config = dict(
    n_head=4,
    vocab_size=867,
    activation='gelu',
    norm='layernorm',
    norm_place='pre',
    positions='rope',
    lr_mult_down=2.0,
    decay_shape='sqrt',
)
Each number is 500 + 50 x the weight over its row's rms, rounded and kept within 0 to 999. Layers, rows and columns count from 0. Numbers have three digits each. The size before them is the row's rms in percent of the matrix's.

# layer 8 MLP up, 960x160, rms 0.143, rows 340-380, columns 0-79
090:450506544460475475459493464562459482504464466523457504438465494499560549500444500536527515432599614506427531424518542539542662529470523484450538525575395438528580601537420517499597513505502552566509425524514504424532489554590490543449553466
096:521604437445490459573498449453392476537555506543441518468507517551414443543459527539602553583499437583493543446537500417517486597453496484507450468623475497481548429531469473507512571480497456569567570584498486489472451519429454546498423463
101:401481436481499523504620475490538441549415508467551551492595521490552505471469460514486477532482504536456438526562510482497598550557435574502594535469481496563465493546529480485433448475480487530414524526410501619354468588563454534430505531
105:440522439509486488450605490481523490460519478607500516574425504489458461378467454507581440478500569472483504477497490500422527530516497524554435535485605591469580451472494459570487495571550502519597445518478483444534480499573564443479479534
101:491482444401495426511485531574454363450589493520438589485524429547488533488479482572500524328532605515560555503559530479436612497543482563516485542536451497505444523467497481466436468500565532503420521423517462516481507494493460487539483551
093:497464541480472587518526535466567408481489465561455449522479500505533449483506457504511531423621546431489461576457419540602457458537455476467547492449484510526542570522435470515454512423534463504487491561532521443456537552543494426450460492
103:464455462544482424559509465514482409491452525518508458513537543569426549467438530499583479515538527511540565509539509611518479405488527524502469466400598532548577539416572559510417511493487408535475440541475514528456487562538431582613505574
113:480522484528543508397486452551560522495598483479407411488508457499433566557449574467421468501566459532478526580499555594449442506502550440521492475574388473502484505471490363531516517447517545508504455503445514501538509583524467571549422502
104:502464503593505587459393502479499467501478505534466582447499482561474509557488497414470426516595513468494462638466454524494439464531457513469413455508494521554495444498512428540485502490548429436588579492465375417521435493530527518556479546
103:467574383456497460591523462566495538485500548441445429536474529478513550491542447482492535476444523609477437512532501497605530475496570609435484485599448453522560458529480488541520627458498443488467400469586502483442490523540501443584468500
103:455512489593526521508436447482500504589469507535460524417478481503402538559545457585450546589504534459518520471518529428488460498491506456477505581494491470598576442493510522466609520443535514533376517614466538427456474542529685549448557457
100:506395448511520500499416453541458494555500461576509451473505607537509552553460509495413499499429507561510485496521521547445560466561486604531519544569551449515524496510482443481460472534554480513465438408505481553560545488450511453482503507
092:463511582459518430491495547544541418453528557453432516510608534473503390509486443453547492473467500449413439478449553578492482546547490368510478471538436445443495507513479466540461530529532503522553531503545478513501414471528546410429383563
104:493388522515462508466456463552517504531550475528548447480498537464516486463478430481518473457403516467475453471484506511448451509507542456504530435582516488473529531363473406532480497531531451510561467488612451525570521586433450556457423371
100:510486509540561462510511505563514378481457429517484475383505521589531466609522542487442481452543557525565456569499516537493442420502496522505518493465611519466471552446468529439506523446501512495496554490407565446462598559548415529498400573
093:568489545488491463536535499535521398414452527505524479470501468519545570486530590490478522434543462580509465511485582495460443395437540554570497447499459448392588375528472515518493479524495539566444435571530524605513589560435460432435517393
099:491543522497402531571508380522407532482479425472593532608407561570443520481423413487538518473556584517484487491435512533536521500565453523392508409499477444437477520515564505547576469484545417552460498520526444424505480487452480529507466480
106:520507493535433536490482563534511566426480488422483430487565577505509462449427511510499463451540394411545515531474563513506511497459504561483550490490434545505451534520392546512539441636462538550474547493421466487509480548518526526576485475
097:530574552401520522449482511450426507510540524484521523488539516410581513432466577548530539532467486491444487445511561548427539581556458442500480495500585548439484471529450525450487500547589518515500493486519558500464505459553462422488480533
097:537536514533430527466536503475560486515459458567446515579420475440586522468452427578407396510510496431398496494549469419466552538482526582473479488519483538498437512394536474542598452473539458511520409560550542488404414449572457492503532517
104:474478511614568469608548492547504468498484483436458626558569516585495541545546530481560521430444524591465525426505490424501480561519453506502378532584527516523505503413500518488498456415583522492453453529493512541477487545445459502502481451
101:484439470500514558605547431510487449447501522563527570485484545360497411460437512440494518550645487484502527540431451556466400443515550544455443433436462405466512523519441445556559545493567494530575553456572477501530503521500491459548518451
110:397539414404417461498466496484389524532461559559537422412479513488534571422590478441456443515487509498479527517535465507488348580519538527474495432500536553504486540500452491496511525483572457482470420512522522511439461508574513484550528536
107:535469548495451384543551500452513431496526558541517566501493519432556500446471514554462474554538561503506384517365458418509516516565514505473531532482523535602512442550525561516520494572452471553477473531501532473599478521554547524436550574
100:387489516544516476453563513482485553470528490421448361486465500526413501517487533468504527541515512470543524491525500545455499558468415568533455402539530449487474538541519588498572513472509577561481552515514586555552400548438528567591526509
100:482521430469468485514475486548549475576446425463527531591461590508482469550450483527505493411523459565497482562569517443483530534522577499521545499521485532488515530441510539605562482478542505429432497577501578515534389414468541448473474468
101:545370546549432544525546526495462551550515477559420461522576559511530416482537483471521384465533531435491476491505500546599490451559420479538438486453504571560567457569582513508478490456401495380507425514617415473537470530518541453447545457
104:508561510503482534601544502537558504503515516530455539499510533454582489514561419535486490456482423522586576435511480428479603521501467438454524510509481570491609553459418517562444568537519506410542538538481500397560422483404561463539500485
088:536515510522456412466462479396545519523517527431504481512494478608516428507449529426549547583551490483539407561527616466423403511544555494438475491468497381503566449527488492473526421494556479477618481430466458592355471454533428535543487538
101:468454497464488444542481517511411458506502469467443536502438526524533411440417455490560494528602642551547649521528576514515471574531522499485560508447467489537524506517503501482481534540489443448454425491411471633542506524479472535503492485
100:441528473469490486471443524533493514520483507511440533450500453450546485424553435509455503530505425511411417466499446486528471418460490508444458484581502492534463553489579447505467452516550520604447528423452492512476571495549589508412522535
078:507470458522497652461530508503617510459488521431494510522552465595465473447464533562515464583523484470518491605431451514500505550525436479469514559487514505507565520409502500531588605507528473529462619511513533568483464523476485564540549528
104:507492449614564508498543431480538442425464473431513443516494458401414450500504600508539553473532460522594584525488464546475426509525626490490507427458604493516495494555596438536459506571547489576503417552476484456572555538482443538450461539
096:451490538611510476506417476533532539445433492509493458494471552550438508444528447381487454503448531602525463508426462423512496553465507480536579486527460490515511520539487476443495576524488485498559439628454519513543592384500551472551522446
101:505554547484509470555492487456535431494620459585483523463467474410458592521458557476499434508495633554501560520467496439438516513491543449576492576598499498575480565447507499512484541447538460469404416477525535557488489438445521577441414469
100:537521489476470425492543527548490452448528488498477591433462594430551501479532471526429523466559458446533489531566568534542489460556477447489517528567564462468476563505494578428492469391447352476524492471493585456492479576572568433462499527
097:572557500533464474443479512470517391438424483474495559418535531503507489580509576475485376394441429587488597567562540468621512468473551534458526524512607500440513536501374452487504450442492586505566496577537571527546433438462375599514530483
107:519527470496446477527516486507453505400487431443425503485450542465530480419450581523544489606462513592438518451563491498572468538539538538503464503554468445352489529495485450486602483444565542587556475401491560479520444498474572524596535534
104:492461473503559484546486521551427532459521513467487455547506576491583505515471522470504546486487571472497525470399553522477539631580473496475461578567410476439458458413545601389483410519560443544372550490530528531487515484588536578536400488
081:457485617514620409534581484531411527474487596460452532535487496452593596532517482488457521436591532502508475525490456466383530493562543518469565527563425420489524367595498481551469569469532503412501555543474591448539492453515493437462440475
104:481456599530487510454436524515422449513528529503444455447465449444521578531533484518503474443495534512568417557488352588471529523553486546534556440551495525539470499525424532569472472488498455450491462487514573510510528518467414408516444486
# layer 8 MLP down (transposed), 960x160, rms 0.112, rows 340-379, columns 0-79
086:523491476450523537432401513463395519521467420540532498574509564451570505489539538442469474576480437469505524535480492452495384460511551540593460485429522509432513464453595554493469485496460530607519510487562510591461619494479563464520523540
099:465499538511498530491529514451428504528504468530473530582571492477556500503545429497483450498466490421453502448504486516576483441524544488455530483613506607585484584543452512478572398492578437463515433397408432470485497472485449510499585459
104:519576519527582482443506498528502417542482584522490476494468566452543454493440473544535498579512548565531449442478461499595574502534426399429568403498416515508445518477491479459543479557480479579467583492510515561517480516472491475460528427
094:554591441553473455499487489533448472507448457523494550397482521438464488538468553491519525567542434440467447487555375455506487526546479469457550488468487502605502476512475432532473530505599500404510646448519493581444547524494478415462420558
105:530444515475562463503594543521466503469474509479508476450437469506611473366465521558478565552472525581582500506464490524547488498541433489498460543484553435449487568537539575400456517460451467478456439415530480521520508542494493504531497444
094:425476464444451507489402467579464519554499606459476471563472488466515501512558496557544468543508574496470495446513527461576520418539560524574454499577556516513460431484510553509450466480525448456588538486460468555492451565580467437518440527
099:522499511544480535475448511572466525484525513528464485442441488610445549419440500535494465477530512411427626483507480488502616499566572540543435544460412543558556473506543514443400497516600559461464441455515465569484532455408482537492484598
113:462505460602460487494524511518540596476396487447458336429573521554524546530466524486549555490482472446500460508455518482553503498529479575586504527489560546516462486472502568491582596478427461501516552426531516431525522505416529466583471585
111:475555442494402472581512498475427505447440460510516447532629521519466515576539602471464528470513519525358511457473545451553591592582447455521561534506532555476530460452460488471451526544577489453511488565463402523490494470578541475594466452
101:497543457471531516485615459471475451579508517435563505489582441446558504466578524515507441397547488495500596518491442512494487477444485447484576477418486544507513500508610472410433521523509444485543449627497604499517506539498552446507491449
105:491523420509560504564477585520487471541575447443470446589551527543429481477591480462512527408590507568464507528503404416541472482486480441482499484528450473451489495500548520571524477474480447433492446472521432535532508521389552572489589434
093:402614596452526548463605471448459477447514344498502445580560480477506385408550541465555548465619475503552520468479416559455587495460474528472510507508497552462540481539461582585496537563452479427500431477506472486546529525651413525449484497
096:553443440542506489576530571383465503496517492405500501553495442530598456500521602442531453487495547470507511535527413505491493491486438572481534486510547559477555551435530447461539451521412489438551431448529506424539522613560564476515518492
094:487547460565558432505507490551446501453492458469528603501477486530594587366475580544555460513545434501534477527505455494464429513559581605560551477495509502426448588508479580465481518484472480517511475473440529523529502644497505435505530412
110:533405476413526446451422474523447530444523488495489480568461493491535481483402482367473477583494505586585541511446546591453552524596553474432617471509569504407550506414568514483475416525441560504558530470494516508471541460436487458466480491
095:522503596480514558465476499408442626570458505395531486417494572454480444526474463542468484506470471482528452471538557456521525582546574563455547496440508405550495524464553539373546512557437506558523465390523512456510560555503470497476505431
098:397479410466495502513540594408433501573497493419571487481595464517439470451499546553459488485406556577437509494527449456543424557431559563455438493440503499573524482571515580496385490536561586574523475468501403564455510581604448551526491508
111:541428583527521554431512429523501469509464545435505501379508535566477551442592563488515495585544504395470486607566549506492570498470492513495458441440487531521486564548489488418413480503569548508505450530425542557494575499545487470522513477
100:544532565601518541450482518397494527448528450456440481488461542552462457565537388579484400536428500408556515522577512448507517473444580517515387499414441518527543452475489445459560554458501447516531495535450547548473522585445521486499472560
096:495491437499524516472402352493584508541491570487565436462461488558542530526523506477520478462498497574470480506578507512536519487597440556475464477450579489511495472595479458563575551707460513531500524470552460611521518476476487564517488512
104:511399438493591486486450507459598439487490513482499502454494572507495525431505487492397528486528449536462545516481492504502548477478490483548456597513550467475530484444484513468532482417540438502575516421473443513556609456511515521518444553
110:553457485502468521562619420451584588445605484532432430486595484472467512501540496464593481380516477567465562504504557491496515594466417610506499378515473463495367483446511492495530499437550514437541510519478539530475600466477438584493553448
105:511532477487426533535478521495414568495456590476517561452426421535553508496547537523573431427522569513431425514483464509572482497527528487517415505520443575439489491534495450437508553433590504432461447490486498600546447515454480571423618485
100:512460455538515613431502525476542485433520505430564459422573516507483467517481563441504581393388456460488527478525493458488429463471498423528540496445563564516546439522470521541366466549554530524519441529531472475533621485480514524488524534
099:513423517459552540471464577536493579465431474493600524543438546556614424534460519474555515440451478514575438513436535501599364480544418498509467538533501495559462457474479521518459483541492432555518520493514471539518479533572467583389520494
095:494498474480585464482527513581483493479536565543525477453519481505539458478512585450469536510473440413493540525446429439448501517472469534406512502534500465492437461517563477466512518583483424452512549544475459547473500509645448574540543545
110:541556526461480512413514538423475576504538441526584405550503499497558493469429534503586522527433586479482532471468405420548534530450534459472506479502556464519601517457467516456541465556476534414468550481482489527496646543492417444501534579
110:582538498522488479431389460551510419558552478564404457481457508505508546471531488539537403602584644494487455528479491592497503527518475540569386448582545474474565494504445521514579575531522509476475483388542453507513605537490481504431465458
088:462514536535488566461472448489491570427463419508512423534509534457449595563498516541513502471544522521540607530479462541546569554545473505494457503566527545536495481502465478471502468472459550435485466490490491581533504576420412451471429425
103:541454467481483452487446544464442553496582426474529512532456479541555470513528485514459462451492469477423494474432414507554518461453537520459545405597568574474533527535498571500525490456587503510455547542440504487535459542505511451529561463
096:568509639479576475424500593465481486508465505476470631498587595439442527522411460481413575567506534483567508495551476555445493503561409448450391510423478574484483516529429495466530472471476415394503462548555464495493509541447537484487526470
083:559486516510471470585440585524411515528518510511463514512510398504522570518491506532463506468465486470540428463542636509468473456572566479456434431510451515585427451503465587458390435454556452525522365532495512487433484509454523483524486462
103:481559530454499489510383451492573505545607534495615488572415437550458459475511538500545450446505493519543558424396455436573544477474516487422563553501365577525509562500430508543523499508498523478428538485475393626485448511522476551487452525
096:518563467530451433497554587460440574516513436492581519511456492516525512610554519445407492490522448434582404389542552464528440445480437488501436461496544488520498501547444473497633510473491486498422571520439475473500500479528553472508541483
097:456400528470463546501530594580445507521500519500472477462610433490449482494547525561452499527541490452429440496455432536499423497443554519578489535502571595479528613440481543486482443503563449562482548557483515509552475509554456491405484603
107:451446465520450506585467495376448445512580455521519501457446488485578436485438391574473563547470524428572495522560554522457519546515516542426536422535545472470471532448550526462552569475535539528488555528479577409496479487455552489563538460
094:472498411521518579573513525490516492533536546549602501514483537458590467529433482530488491598469538427511410417456438439456576488478347526475481492540482461543515480481582556512553450496576450497507564478504483594480438515575487429460492465
104:489453544564532621549465434425501519479390533578488467508511539473518487459475541486467448490411487549439516469490456539424577543611471585455449469539359407553544540461610589457527583517498521482518510547501587393473517446506481541496590512
106:522560550508496525554512581408500574495405533421574487533593493435551534458522606479492567536471461603485623512457516466439519480545480520587542545571417530451395503488453513557397558531482456477587481520586426483559456479458492539524469425
087:556546431438469502527398472446573476485516485455451454528489523442498466517489479505495542534490544488396524398487557569548411489463460519461586463485444560492496574510538588361494521535589499539510510514489506501479503456478538499507468430